Each number is 500 + 40 x the weight over its row's rms, rounded and kept within 0 to 999. Layers, rows and columns count from 0. Numbers have three digits each. The size before them is the row's rms in percent of the matrix's.

# layer 8 MLP up, 384x96, rms 0.157, rows 188-260, columns 0-95
102:483467536482456466457419484440493465489464499499516496516547489489566511458460500539487488507416576523510511523481582514494493554449491522473500434353564488477539525530538502511481475521468478497537455513549525504498511515477551555437494555474489557500396422504463493445525496522528430534
094:487433504433550457520458467492410517535439491500492495539518494540472466476509513534360485525466492454505503554475490520525502492425533442474481512493440566540579508525510502464541583499558543516453469484572542506587542556455503521504504478523448528418487472518442495496499476461516495517
101:508457511453463421471452565396493487433447613437515469556527516532483546524511501494477477468524473454507536465546548504474513454487456496607511473513419478537460549504510565532546507449536574499476499471484533487512442493545510444518551524489480531541474466485506558441469477501535509524
096:476460432530436440483517532443487466502506552467461435503583473483485396555526520552544549443509498554469494523442485488453534463495484526468476486490491517519528487494558493558498503490470447529573561414570465544469489584538518475541468467463519574471460516457534531492500546552460484469
086:457515561526445461516468532515511466470491506524545477499471584567548540437529534501540551538544444531546452499516465517495407513479466515493504514466373530548527515497472468506461527504544475472460463530555431459517464531512507527463498449567516488511366547534536493485534478452495538493
105:490448530515434449466513503477454487514468571487479474560523565582583493482510479527504541477486521491485479509448448493490525492555468498497457477523409491565502484479491583483527486513455508557533542443469445520540420463538533512488469484509488526509374464455467438512584514546518429496
093:447467519565397507532468552498542533489475469529526469474527488473488479456396521503511459501533577513466472439518481527446555459548491551552467515535497505469491517456499492523521507519451540587532556464558485575473428528481458590513526471515589540445502501497446478434498477514491468472
091:561484529535462520529503521432514486469496547541463477552499528603487592487489497500460503513536482447505483546596596536489490465508534619564479485521478515414496505461467517496523438460577440487468462493464466488471465506510539447506503549485584490506520484525463485448532437507476512495
093:475485447486553435492552489503493497471522438515541469474442466450451505538469503507485443554520490479512484521462485524533498481499481483530481439545482534530498464543483491488588529512562535411519515450544567461524459490606475567418446476532565616445530520503522475498519457498543559523
100:478518533571542502441523501448466475598469576464415414518539570551508551491532455489481494476500485500453568561571509464470560488549553548480467574477414513476571478527451490455505506456543482504505532468474489511512500561546510451463496517479483496436429499507537485494540502519486493468
106:508505577470504486468455488480478498505541531515446470496541397516470448472493588486492504468551539447446522499483526462468498439543583611599501493517483563524512527458522482535477518520541546513548490455529435497515496441548499548429530442491480461489430523455495526435541511497491456481
094:459461441502495433504444504488474478550513510533460511493514433530525467499474555523565458536528592466551484538545477519529462534459462472442424526408480569489494535518551481534555524547580458466510473497537535517526468458503441492502427436509477458436441540541518527495516552431471515469
098:496515506517519454491444457524470461466567512543497506515486549484476451561508518489527486474505493431477547484487496565513544525480532482516379479432530542425542473514545479530484494633515503503547393487587444533489523492523506574502466500508476543466467456465473530571500514504519429517
098:461508527526542525458519488501551438505477530560477514564469483522491502527571488520489497503510475479551485492543534450463529453552477533451530518514474604407612464480456548600509536507512520517553506480515519521499485509585527504432479559487427487446448498437544502427507506470470455530
104:517456482542528529460460480495434502489536534526484478481454549520480461565455423552395537469521472498485429554502515546461471511473563476424479499567486503458500561502444494567514508487529565553517509462545543550518528458564508462486395573512515540496514472448526477531507496501545438534
095:531494513485552530527525463501535484532440565491518486441502453456486453505550493575498514566537366428519544487537536537504498447490439464453477520463431499507459516597500460436494506521482499500459523509522466483496413535509546548473478511493526530483436571452507526504480466495601536508
108:467481455445495497540453508482530459567509493504419475495484463429447498495527560486508492455508503439507458508553516554489520481514485515490520378502485525548578548477514569515523518512508478603501461430478534499482472522544499534499457491537556566466504451501421485431519451478605543491
107:467506536559500472469539567480493465549462500519504495488541386546615465501458505514540463513531461432582539512531529499516495445536422528517403509459496579529524534505523531527524462539455505434476494456523532567469476541481440463482501467485537525451518544488464497432509484451501548495
093:448551520524473545497530544492415442484503466459573479498534406529439507464528452585462538517523463487458511622509512427485536487468529528443417476422501506495502550542535464514486529498518538531541476456568483471467489528494440476459550463506523493525478482451480541523489521525426480524
103:511543465493445466496480553473472410500475481507545451472458493499509469507529508585469530511552449519544475532525475480435545503553548492563479532559526525581475533537433532470504473477440511496483504488507576475526460588520491567417417536479525511432555455528478515425519441532516481474
079:509566562471501460531487516530496546474534521502429483464499448477555462433485536499522503553486543423509504549517622528493598480524503506477461481530534524402537455483563530513486554526485515584523426417501485488505485495430526474460471531460503500529449445502539473501517530497540440537
088:502539464497554539463495496534470502472503586477555461473579478590460533480464535669534483518517442446473452531506536495439520500530491489540460528497488535490499531581467453574479512527532492490488496482454556543474508486568432451459507490546527488542508498508524471532440472455518515503
095:555505535546427455525443494436439462433539497593527432454556444585511434479491480490542487503515480518514420530494532479465507566497528554493490442482462577481502490489460464509503440466493492480479493401508470510527481485519495468503446499533573527515553540539491509574494524485541473572
097:439516471489502486451463529515526454479401481460519448523488491469468478550529489577477461483449449488528492479536525560514448523501438550528474466530509475501499484579522454601513530538548472523518509529582435539537458510510479522470537451498485568498533487450461533500601441463562521576
114:451528484539562551479481523535485453593469549473516472422518414531506444611429530458527455570547419488441528514524573492511569513521540542449504489494470517462530497514513549497537522470444535493500458455475521511582474511496517489466494596503525526471473439486520508470486504495498486534
108:464544516526501442483436494467431452520517463464512476511577479485470487553491525514539498518502503498466487524555546507506515466399547586550526566490486491452535449485504468598525547529584467462527458482478521505484499557562404481436502558465524477499483570474488513470577468492486462557
106:506422555533491479437554542547452453511444557455469431516510502508527520518521476505492560465550394457495546581579470507535515515453542526507430499436479503461478468502499528514486509439521506563480455507504461559574474537563525515460534494513570504435506466507563491452471446496485498543
089:511506530554484425443516457499416474525515434537429463491572512468524506453491542464559431509521467496436483460451589540553466523490525487424493577501485471512560455491469462512489571534533517505505547491564495566527492542541499498455527508557470452511427481488562551445484543490521494532
101:444453543515427520411520546529521453542497474455432470520445494531501507525528466596523437521479551497408497574553528575550526444518537552520442405524488497489571523491485541482507484471513508457481476455478413484520471520527478504462524560530481509523478458507574483458487483516529506472
091:493536437544472478492560513440480529517392450539595516482507494539521524479487466494567456449585464583429502523482520527474552512496557474578501552533464514485490508506488572473511518491505580535453501453487541501547497482503493473473448473533551515422450495502464499496470525482396475478
109:478547465589524525526558591475454467487473557492546409515519524475496535538525456443521434493463475537493548538501529451534556397421515502551445505514476530523502478495456553496529494520479537524544477477515530559500457495485447515470478573499482462459456446559454458429565493520491465497
105:520417549542410449476529518464474464538478492569437521548513560582530499485457460518520407532535534442508538508533530484486500500553475604497449431514457508516492497491432499479479446535520506505494471481532455551538433506568462535454507551523481488473392517489501477490546502486491544499
106:476490480442473481442506578481498502496481547541436447527462511497464504474507467424505448559536545566523525497460496447473563460556513479518490499495493578516480446529513531585539492488501525497551574484553467491514475492555542573419429502466515539460561475442427511441500548467450463465
099:489512524543421449529450474448495468509476490541491508395507488510554492554402488570489513498548428448542553485578472519458517525552447518505496459495570437448524541491439417505482495503468515489465505471522485524532482484440515524489506572512453523530528457432502495554538416512553485519
102:558526532522483486476514519467429490580479518425467463554560457565469447537496536474514541493505452446493534556524553524471482461517522563481371432429489474505534483543476549545477454534540497416550502459514488518467513469535474514466538532467478535535498449473450491410527505494506527460
092:479428517547567527466485583474433484499534449520537548459489467530508513533479493544536472536549419525464547541490490487451500486451545530557450390522471429486478421494451518473540511493466424443503519565518509502451492490515503538475476542463488489485520519541525489409478572505538548442
107:577540446567476515432474521495518442554470485578448393537539505450529472522502561453534487463512518475461519516536511556482527542504541506462497513447496505474566477475445517519520474455453511558490475501534537469520484624581486503461440494508514486416489506504566465492543471465523542525
098:472528504445504421527513561449509495501514494451491505470593494425476448530498489482560470561519496529425498487548530479470508420474566487520472432514544524476499562507541502522563490490499563505503422460463563526499452520456454519487465502459511547470518520468459586412472452517494595493
099:481524500502411458448477556461418447560437488432530451533516533576535534557534463555489513550520433481490451579518527493537416459457532550520489481452517483483530471482453477506484460494542443524513468545531415478520518559517426521505497557504532521508471458477475525471554435511477479497
093:467461534534509577464506553489492428494470503484477547496472466428569495504466499525482584562541445569597550547574470563514509473507447465497468464493416560490462483544427496475513504433536540492530483526438509547521499462498451502480496443543561494480515468505429484461520448491491460511
112:514479482518494444474470556514404500527538541462511494437571420462575424528398491517485533544570516488470503533493529522541509431477469542531507479430541494524493490474441460555558511519491470486527436439474480518531517511568456489511487446508595512505496520479442476528482492423476541530
101:468483477506576494452562482518449503595507503418452505477536467491548452547499516462436441546493415483475541523562530488494481405439514540539472519541530510478514504498468476488496554504567519477458535483493459538551542469475502480522485586519477518447491479473467504433559455493549470599
104:575521486458513508446489603457547470555446430508502425500505533558516552483485513471494535590465496529493524482398549469478535512565545498572435497533482482494467518503448535538536495474501565486513446487472502453553515489476537542489468504491502473500489434529492558470519440457456424565
097:546458504519510508502514515550518488540495448565535493471424494536522438475460509559460516555496539533504578501478525491516464498514464532515518498513451533549445519482554564559536557517499547459514446425502449477495493553539495509463475486545497516482421559398419512471592434473536450556
106:535530501492524496526540545431540443483509524551538497473454452451483524508513484554493463503521438528441498486549550493491524511544520475453485474485456568449509475525528564452524474475478583472517546469520466575572432482560537431466407524524566533437458577442515469450469491472491549478
104:537495472475467387504528502480449503507509529496448443497467496482487556453469459514513467529505561453456527552622499460522482396475519493474482486443439509503495506465514591538491491524500505519499513452519476487522526549566507502444619528507533498494409498486511470429546524468454460485
118:534403491465440472493538495504444460580491445537496509501567509538493517523517497431480501466471473479508547584522487510508517536513527489564402482431497496434476460563501483581510512553536458480592474487579473552493471531548521490481478522531523556414498523556473505444457514517508537466
100:581493544561491537471515560467535502485520544454480505499523419542473517474449539475513508527484527466477471600509547555535497530520530520458428474544524542485532526524430539462488486531529486429526536485482489492489482538522590555479507598588481485490432536512435503493485465501444452414
099:514521428495490487522536565506418472489558501519462499449509533466463521584495457515427461454502477445455481578521448510477501525547537565502429511457511535474480539570573504533544548559498485475504556467582429486475424493544506482481522524546426517526431453471512500530467493500470485448
105:451443544546502487471459507499505472437460502507539491454462528515560452495424503513494443495518435434523488499494489500458510533494450499457477470535579497446512532507414527484527545536532542515475531492591479525478485519522453539530401516565554562436521468472543535456536552508601467551
109:491546514521525548562537557467427443567439527514457490425464517555492512583541575444507441493482512493482546503446541488493525479525490533534477498392517513454608498481498535499538488481457488485537441471455499496513483554534495493467508517492537500525481476497414476484539414536524492586
115:450491489505493433513530535525450506579487579455458523511508444475575540539483534550508444490544509466470536516485518576465552526452464548566485509404519503535464561511542542465489558535504502467512437472451463584514426523569460497456461539527512514488470508564469473461546458443487498511
100:545528498536471467461473487495502504515416493533517481530474442583490432521520469509508519515560460436439507555506487494413579541441530473459417478555568537550472542569528443546483502488516490537516541460509532473546499491580499571457472500545477506430537509484452466505490469482500416538
099:477448476545486519506530561446422509523446501512553567549487471504506443599479493513414526483573464485539530604482471481453464449454544462561524448492505495529521524542509541448478520508516485549472428482510442483530488560442466502504493528509408585484489516491459522473504444498541524499
097:544517457479500523475543530476467459515444592507423495513479528625553495480508518495483506489475478494502533578478501417488442509498566534462494538410470480533473516568471468460516531488471537450493473540536583554520458494553489484491480514467435568521502426523455516475497435532550529542
110:491534480512498461489541512515465448498519528498526482487512485493454479521530472487467467464515416490521457535504541413534500395466453512584525522475411524525540494567492561524508602497499475545529477427450543551496505540572478482405471573489534460485498472408492514459537505493542537519
091:480480479529511514449567490512528474545511454490560478416492498471481504464495527490501496461441449536547421511503472544473542466541478511469499499481517482529523539527520482506503468477562554470488564475472487480550437474505585445455498529552469573426464508434532577486517467495533562648
101:513473576502493476494541567504503464548463581507498456486565428494506414467511528462486471488497489445441536498545561515463535479453496569513496421543530456455474534503433499409517448531506523581494461513425523480444525567488601520508523483487524554538499500534548517444508507506543510508
109:530560545571504463485508504516422470499541582473485457497569439530507391532483549537520511498512448543487484472577529516487481459425524451521541556556494518464496506539526559566502481523466505443563495513533453562537472571558481453477536483511539525451464530483486431515505435460482517524
097:602417532537446472518543489437541483523582525556434508477514542517447515509520519553409549463493514531477480561560501448445475523457555506484423496461474500456440504463479570488503504565486537518592542476528512479534481549468470437513508533476513516499487455479509455513515471499448439504
096:560541499538456417439466458445529466504493484474521513471513501494479398488519537522492508488512559481515471552559516454490508494488469610491521524502534475462520533607454529557510534597484479522598380481539554491512486514524517475453467522475476544504508452527470488522494535498449467528
106:525520479463396484453536512471530488523465476518466477508499491510501522477476536586524504503449517515453499586584568550532551526550522583488498452401491571520469497494518498493487530497454476524533489449456509535453452567500538439492477495474547564498490490406435428464515460475496483553
107:462522480592520444482551496468417521547475539458556459433549477463557502444513510596464454492544437407529536496625516470474526507493487512461472519469478479487492518547429489459521530533508516548506549516490409534554474512489456464477473495539486535487449478549508508501449499494477489458
096:553422536506501539494499520496486496552538449538472535499509469533501473513453493554376463455534522531487473550493502463504534546550553543476477524418533484477504528590447499515474525529525492511444516448552522484562508494460581459505423521492552580514536414469439526499512539488512477572
112:504477561519461542474528556495382474527505482508550543526555428595557460481513469562509530557604473507497510539531493507496543427556503573537431474491500489514558533521516499539489516525498529537451493484583449485497455491545501527480453578519509546477521472465495545440493444478509500471
099:541449512483406497470490523508440503499500492566486449458524471545490480434531536425516465417482536461501490569501500459494510539538543658493437506534495519497479468480455527578514529488563512533509459502537493478507500429538499531463529432533543461496529494511440464430522440474509528498
104:554479527526514539527528465493420500456406427538490496447487511501520440553415508505481512506528508430508528594477482461492557505511468508467504460487509532489520564482501578613488529571545529466517407470538513481502503502526499514495469460522460493504498522528488560464557558488505599457
098:547469552571460564452521458488541469483506471508502478467543499466526500516533512527454531457522481539437568514544471487481615507492470568561431566520453477527510486419544510451496496479531502543553452489483411543577422515499510501457481525524489452401492503498513527484543477558518529492
097:492468519544538497466521516525491522501444541526516429544467460450487548470415515534506480561579435540454459499517593545475509515456534458534483453475493520544467521492525472499529546463564501541511497508436533565488477499532464562470547520541554483515527438528606492396500477458523527445
120:480435489508517500496504522426478497599494474478515531542540519521515508518454540454470450515428426533490469557524569539499546489464506525493463491435472539423575489519476531513525509494572538581531481467499505548480481511539434520481420547489562572476414411509511478428487475480505505487
089:490550531443547502487472548562491460539552587459525445407505509555493511579448539495466447504452522529412493516533524561442477468480467546506495527470517432475558531585475489527488486503452454549506482461561546466512467485470525481496458600482489496540443479500533486500495484427521463526
110:499498488490520475464490536478456454533487547553457485520529449519508486466383502484479483459589459579574487514514512504523465422511472533509521441545518496447521526546480570506531468450522579536498506494532489545454494501491477450463504514502550552418546496523476493420532426386516490464
095:548491433560507466424459553487509510441453576516511487559539485473456501499517502475500484457463518514410538462512522466521471460491465485534462480493556474526466516477513562553530479469455445493523501529523547501511456524486477525452420599553586532459437500502458506395547436538531502472
# layer 8 MLP down (transposed), 384x96, rms 0.14, rows 188-259, columns 0-95
095:557543504506518513446405520530530532456470425516517510567540511553486485523509473519536548537446488589464547464451450473465486470484483423476548531509463465547523534545505489460469592470457526441492509592473514479486554475480437538417466557507516482465480535510529554483467501478454525436
097:465552456473513468488484484530504516486463522487466465482489454487526483500530506497473550553616395589462492500475526468518438555483429506569548482484542476501571479489516564487434543540534442448466546534527560508472514480523555484510529463550438502582499486419511490522423508530513489478
101:491467407444476570541462527483460476510482469475471527529426551534459460478439551519491453514466523466554512470531535483543535458536574467494502428539489503478416593497452529521468478473467540531472480474492544460571562536492498530527537564537466537544579501540526506448461470541448534495
096:499509491499561534499509480514478568509509498545482488528487555478503609460521482482500494465423470560526457492499496475515484484543572350483487549498581427566552484484508500446491514508520558478504496568489499396478479478490463504532405501475492461478461509544498568502476504509483535434
078:497518493467492404544505492452483477488516547483553440526462528514547571466425508542518421528481566549443490410488552502466505470493514494537527463484510524488493501543535561595521526454522456509556463513448532558451466519457491541480489536403528510498461530469460496448489517537604482496
113:515437526531530490470599581462520439427471473535511461501501552506491490545570494416538565491513551574565500514454498459462548489516459498493490532494477517514455409527472508474481497496510483504542490529553494453508536511490484424403426447482469504549540456501483508535553589526510478487
091:521595515471503497542507552547505528521517463499502539454411477547523543594529497420526513439465451498535526501561540448511468493481473504501575535441418477530495485563490537540452541565486452428456452542461538473483488533522538401475495529467543457492454501480517496517475515543457535522
075:519543473561531488539471539492442507466532467497483519484507486518481546583390534526588516509447447566523480491455435512446500510505493430487579459434486445524555492594538490498484573453485476469492495510510453544505474538529533491567480551572461492512469512489499491579506434493459482481
100:497502494547508484485501540542521451481419525468460553438444471481540495520532502466506451478624512500460469520464420561528450446431440453515509485539553495470567569460432562445472492501479495494506529573558514536519505487471549452506498538548491474452491527464532580501474517484517560461
092:482443442504541485478528547441513486509532494487470528491519499527563513434468448520537472460522539541594527529514564584562494493519455526489494540517458545540483427448438500466555502495521433483559534452515482500534467420539470408449499541447509473559530486535497434447540457496438477501
113:508514545497452492467517513461463395471495631436483451510470479529491475530518543450506544498566536578566539466446475516472514512456484515511509568405518473471496494524501515539427532515520452552536492530516536455550487522513551425496577499439530492470541474440507463532462501466467471495
089:487516445511475456440503469475538484452472464479499483437503484530518538518472493491483495498440461527509475538428533456526483516511419508504534461505461465471491494505536500525469532455512565521419470476505480455532537628578557510574518510540585624519488523439532557524540452533536525508
088:505512527446490489480516514498516547516503439547445451486529494484538443429538602488472582481514511443487467461544542489476465529516491550497490592453452516477498519493516509469423399500483545501513507490537538537423507491524456456611523486511563535505442531514448555460431513504508517446
104:488496474475442558522496518375505554543452545499490536533498465540534515435536485473476445507518518521517563565537515502430478542539481600518536481507474503496533434495472417495516535508518478474516529486527524452432552366494486473521502459507477523466522528515449474499509509403533552504
103:475467470575483458591549486538601597524521462542551559502528485496436507497527500450503493544532506489464443555490420524537425580529492471520496452460445479527457549526550456533473469471450491500523511534458484472516483487521461546443470512531542492476529418483514553532467462460470526464
087:482502456503485507516490447434434414523493518447486487528484527488538551536507429420578511428486562466554478530562491485436562466511545481537507483488519583510584489469415486495516464505481541525483546535526504586499504532528450475555458493508573537519529427522488487533529487445471486460
111:495490501502484499476529481530461463465552551539494546543553514481497488502514462516547520466513545495575447513495430583544484445423529426471511513505546530494523533501439599431434459496498491544457471474523478558459519460558461494501586540499455420522430474466495495495489526460435579516
114:512484490567512484474475491481470474543542475491471521414499458534472527529483540430504536557543468469540557466426451575428523585503487492437512475527485509486550459495509474450560434472498465469471515492490556565548526517480508533554522450423485527477578483514537490606512520473470539569
085:450509553518507507538479463525464589468536507454463593484462407516530510485550427529556512480539510516567447456436482492444477504409509489513591497497514487466511538508492565481515540483539520495604521486468509512397528532497531560501476538475517456529516430466508509469496504441524470489
114:445566462540541475512500550507510461542509525456528516521503513551428486472464530559506503490533567465478519481459488483515510517540474413482483509499521541450476450475617520477418506432508499515504482479538487488463519515527412589534483509450567530410506444510558522538421432544529493490
077:498505522551518530496444519537451419535419474498545520482535396514601491546462561475460438476569481532502525490569423481515497520443461547470485488462541497489534505429513483484434455484480411488455482556541527492509508477552510570513503465553533545485506547565466526480507445485501488516
079:547482475532406498499463501490521536542460492527431534479476498476546552484426485520468466521526487571575457492473530507552540486481495529483492521525531537530504529468463456457470423549523606497481448439511534498445537567485494485569559518507530495467451472524509538493538489446532456368
090:478512483488450536509409533564446592483514502586514530506456510514511454510498464518553523453482508531589519510518541497555497504530511480421494497456508530534623488461458465477500477508455511540481455415397507472497509522545477590468489487492530497587546457482486519489496503451537467498
096:381537518510584470500519460547537408503488483451464558498515514521518427539522462539471576499530467463474477458482453566512547512508483482424574479498488484502504541533515480514500533465449487453480509557506551484499489426513531508440557487478460478511475446519522535515431563461546583548
118:502489509466507520492477560477520453418544446525500466497539538556480459406562522495556602521517541501439422446435439497421519494557484460527493478543479478528493477465457504548538585493474500508506587512543509529485495492444478490460443519546517527588561471488446522517514483534498514511
119:493455477577464485445546492481493424536521527433480460416558444498447488511576525521466523465517499611529493501494470511510559477538500461479482525482547500460502507530471491519536544531416508590485503526477537541470496525509526457463521512481547448502447481501560454488483450516394556575
109:507462525521534455508489563496504476509562516470503504490503535544531581431495491635516453523513547578569473468457468487463548463456481413523529447516430534560522486495477443477543481505605431465517441537503523521505426454449504498506497494489471488545471487486490472510510487514538423505
089:478558479498486568505533489486446484503490486511525521542509466592480477586510478499497536489511587537513460464554539426436521493515498500460451496495455515480435553473486468443561453497469577507537467529509529375518394449458515495510526487514539464600526484515514501511478544443474500502
102:512442521495478524495511547587503534446495495427481548495585501453523490494531491498531511506483528524507545436565570496466476554479453516459452523516533482500532385500498493434455425512460503393532500549537527508557531512467497553459466435485502579558549533507521545489452520525502465451
076:530532479456517527513459496522553499492525508499509478459488489466458505498568479574555459522570431427485503505529377543558440623561438465485573412491505516476521508502524467503527517534503551525476477515482516548473455487469567471499494498446474470467461527504536492468503464503551529583
109:499540508519440494560434405512501529429495495518488512493472468640548459476425567436542503557530525511484517476501546506537518574495470482498509475487526560512498487472495493530558522475518490492469461428470548466525446497493523560476518469473435484547464519462492573559509546453564441524
125:492458534490566513516502453463503467445532493502494519500459477429486478538525598539501418487500509524468534473445467455477525466476470554512535468576549422489437485473507523490468478543535466562484498534529509597575489533518489540511488547476534532501465495431542472449437518603469586511
097:486525467511547544539551506437485563504459467515508501468538510460419538567497517427426530463532519474455473493503508528551482532501514534511491503483448378552487524410469518492473485522484484563449510519482443456471523509475519445523486483546495536620481551470563513523507484595549518512
089:551526493513481497545504460422467538465527456483542475494556541552548532537474535486528549519477451486506470588447474417502515504540488484454476411562485537480444419455533530498541507483507485542470520519441592496431472560468483492454424506507511498504523507524443533495532538569511459587
094:447489521531500480492559521527502530550428453520509461512579486587545508479539402492592524541455510491484521506513551517527528524539454476478400547489441437468478494521523470504490537464484494516470509515464489518457524533534442477487486584534514559571497450456461529527404456563474467519
083:448393481561460496494562495497646493500484518471535470565531531527533513436506464466479543491480484482519473481517481481544521481520529456477468524560548471523469550510566492492464504484503494519492481524441466520492495477490556470497458470486476548418469417470485588583468449576516482547
110:535551471548569422506482508571508499470497507478475491582532452524562547528516480471473477510548595459533429474515494423555511515484479547459475457485462603508538509493529486485519476517475461511446540455500463460528523425523511438482495482513501485619491573472450546475493503494486515429
096:468473507533562540558545478531478499518539481495528512447527387547535516483517524513525398497562487492519542466443528466478506518537454450434510438492534466549485438537460581435515507494480505468451565514453430485436531490500553566475509476561572480460509500480475462499506548579487519485
104:493568518514492536547512503440460576484496466474494511539535444503514531519436379421553523546509508557448459523460520424504545512520529504518470551439585512505501503494550489585433495493474498569526467535483474469502491500475459539440463410504498441559508526469481465535523469565489511498
088:503577509479563512526525515521475471521504625516421439529464465396503438522535511503485486500486530534442497412486505480460555485492499502517452537499510529555472480544596524470508466582436501519486520422476518472521526450452503488550506493489483510520483570513402435506536503503512487533
119:467547569455504517490491458490468424515510462529433502559455496540447609498483537451535519436597567486516561524509501494441510562467504506463462532456466469513436555565552516435547459429556498529470507495523517463511476459495442532515458549476534535446511458462503487477538514484552486494
095:529488556516492486515427516518499560419470413544548511468537485460487514434477468475558482552542553506452491468555489490497501528560464518439584512498637411470513554518537462462486489561468551553486466487462481441471527510471483507458550500482469540500526445538499566486495490501484520534
103:495510454518550481488433476494509609445525464566519566545538450508489441465513544474489503474522500524498473473522387482516525533555471430481484447515533565500535443451614468477481515491539532523452544505498502516530463409556466496475454449470579500483495508494523516448483519507481517567
118:509436490495494446479409541585481505534445464501480466459496526570506509533444510523507446489477527535516522502537505525499513448500465493483527412575496552459533551490481507479625503495559583529474554484474462500480511513481487531534485518502546560405495511434438518500445423489553468496
112:505511556598508560482501445518484410501455525473498437513503465518482518477542448458466533488568504543501469528431550489500572498520537547464585458488443500397527471460463454506461547493559448443473494508505477539452507480479560504454500517496591524500536485516551445499572495492534462478
097:551511459492577500523593528486566481541447489586474448521570500490439442471508474514534494465438415486481470507522537514504537483464496413535526523518425599435521528504505513510540521424525504455458501525450524542510469506475454447514500495579515561563537481488526520452464503502470527524
103:452447498520467439447543474556526497560449476454493500545493520510464503517506404522493424528498504502500453516430531567516475504543558540485488530540464444555449447556471534479511504428488584421496407484537523498452478488490452515501529576524509557456446532493497540469489559490550490548
094:566522495544481515485510444553483534508474436479420456491523525570431435470522502514432523427505537485475539478492562504474520504540489540559497436480433490530583491571518490528402502443450453469469534449474556501467477451478499492505577495524500468567478533541580543531506490515529526518
095:460455526485563428562571531493513480516503470552512493511514507471458556434520572464481524512524530560460471547585494467585513526546577485460451508512487485492564473426518415459521573531547492504504483478464563474454454492504555412541507519499446480451486476456477494474432474493495517505
112:416513522523473469486469459516525481516562532420483368481469521523495512471523462554512510532486482509501505522458515466482412470572541450479529481527513530483469442559478487458529585607534546578460481499552528504486511493544509538488576520493456468472487447530467506435478564483475470479
123:559487486442446508555544453441466423531510594499486517470510511563461561496472454473461448511456533459516532541451570483537525523544433516456486530505502480472531521557505525476629500509504516539545518434576512449488499491461468535471509503538468449524568556486495489498456517486446547453
123:505552542461455494493470545561469481459534538445461480506538511458518526497494458508496487491520529420521453515399584529513430539493562437513479545478553532518413459483511528529448512551466551536514545491546514498507528542538550475477455527481511509521503481512493551487447492513405506366
101:558536531486506534468485524514544529475521462554498577506513499547448493491530533520496470492485430511457478480548526439478490535529462573481477490512429466462558463433430506419547501502479487507493535528491487530442500543449475489601502511568458544557471480470541492512458586594534532415
103:454545503486530519485526531459459452474567439525483542483415516454410405597513468526505529511507476559525429547446531533491437537538503519515506533544513566522519489472481504416451446523494449507526521526536483479542532434512529533524508539469533497405481493581478512485482440513466499475
089:495471487491486529516518488480497395542509502495497398567489536540524450466523519472370523558507478460501533544586502503510545510518503578498550494508474500485403445511508486495481454528534429542497531469515463475427543495518517489533503489567473517475477438518505500458580496515580432526
124:481499441500511441484462469528488580516529481493493582545453588514509513464419531480540537509491448504561489525452467458528517438560556452533521485515503477496463450494540429557464489451524464490492515513487534460512523496469551540564504443420474503579507524483488566578541496492422459562
085:466487490477476508413582522530483523545530608462470539474500482515490573501519538532528480510495501491439485461487492468510459470490528513525556508421527531468537468487445541507532532468516481419506486526454422417520552506509461473591574489455477469470519530545496453619497535450486534511
090:487483558500471517542463497422461558492500495405494479492503507458500512515506622412492458505503463495584495503484523504551537528525485538497551485393555480517440468520486461464489567502507432489491487522506551465427542467536517435418520497503561470551526486539489518574520554527486516477
102:464484538496532485465480462489494510497555530510506581501533533434465545489465449522549495467480549479525503489504554429452472489482536484488471563464494519484628488452449529471570504597491514516471484500487526498501475548464522538502550502521515516410569480426536472417601484462494453452
091:511512492461502472550465470504515555443519460489515499546491462525454542551505546578513510591468479566480471489514506523480447526412494477502504475527572434504513473516470512526530536585491477499478466453501602484554445539461420501528491493530466431526571410457525453573485482548541510493
092:462538496506525471479476552468553568457500580510456483555482475504516508484509514464438488525438543504475483494443466536538500484568535453512542500553558483495440465513549452514451533552499495474517406528489509584507520437484522557515507390448470510564441512519550544493458541566421488491
093:480464505563488495549519522467441627465405509528528551491482468556517543538469502509494542446435475583489505482470520489449513490482515537462560487576524555483449541478506470495453474445502553537522451541504464500496615512493515491554423479507503544516479542442461538480492476499470436473
100:509426450502512448494521489489507537546559442488492532538435526517605443513571475446503527601479490490470524535449489459547506533502481436517456519505544479505479488480521552439527510510495515504500456451501506506567486506580406517518566475407435444486491542503540469503508497552469441551
087:474547491428473490475508492476542386531455553484554581430454470541518493505559449429503480494492590446494581471512473500481535498491505539521495533550507554464487495481543547491568491458507505495496519550464488482489462536504536489433556517559479525442414522506540518458520479554568461447
107:524503533481475519525441464469507502480488445573475599492487459430507450563479429468460501507504499506535565533455456469554551503514469508477529500578504506473454517524470586492421464552513491516525523561438505506450510391468516575525460514539511476539522606518494514518463437516509506483
090:493527561514499504525474491535486523451490443466511478481559498521407504519519495461492576493448457461507508512460514566596527545463448430457505571438479501518585486435531467409468608487481520513533473470466521510493523528484477475489487589466559561526505490465498561466486501476562493529
095:478460454553557523461544513506557616540513532558484503528492505518421519520490427498593484555540523525486495537494437523529483535529524497491485496514482433502527486497528390498450481494444464462497531476470467407504466407438527531531515483536530538499541506532501422491533443506447476483
115:468519539481506469449511518564536355543527476495506527439519503444494518515547545536468518514491511551511499557447507523537516503386467656461499500546532535469462450484536531533477456506443447570467516476531447498489519527460516532486540519487521529477435466469512515476527497497469521511
094:455470388462504457506504501509522475495540562518519453523483524474513438457555528533517478560471507556504461532515454512494501491555599443480499486497533531475452512452434460480429572405525512526440551505460490541520595434506558460503463494477530552503486526535536495556448492527468521548
120:484527520499513554475487510533489508471512489531463492540472541442489531495551487473518495505467488500456480440422528465480451481428557492516448442512556517612471508494479565504482523591566504514516492447488502492504502437500520526577476422574499542505504430483484463496398495501528626484
079:446433464495517468538512512461512636559483467460508474504518470475534533383528460469485484450498493488449486550460460537504447569492478534494467503526501414548529496469534502537456501510532466488488533526503432580487520490542502459499438453522502510542590479581550504483523573536503476489
108:569576539493457512472481489490484512424492490507444527508490488509443476476464452492453489477501508495513545536560522450464564452486492569521504473453476525474577463466459569513530602624449486559509560491519439451519468513522475481516531476535446443474561486510543459487452500530526559458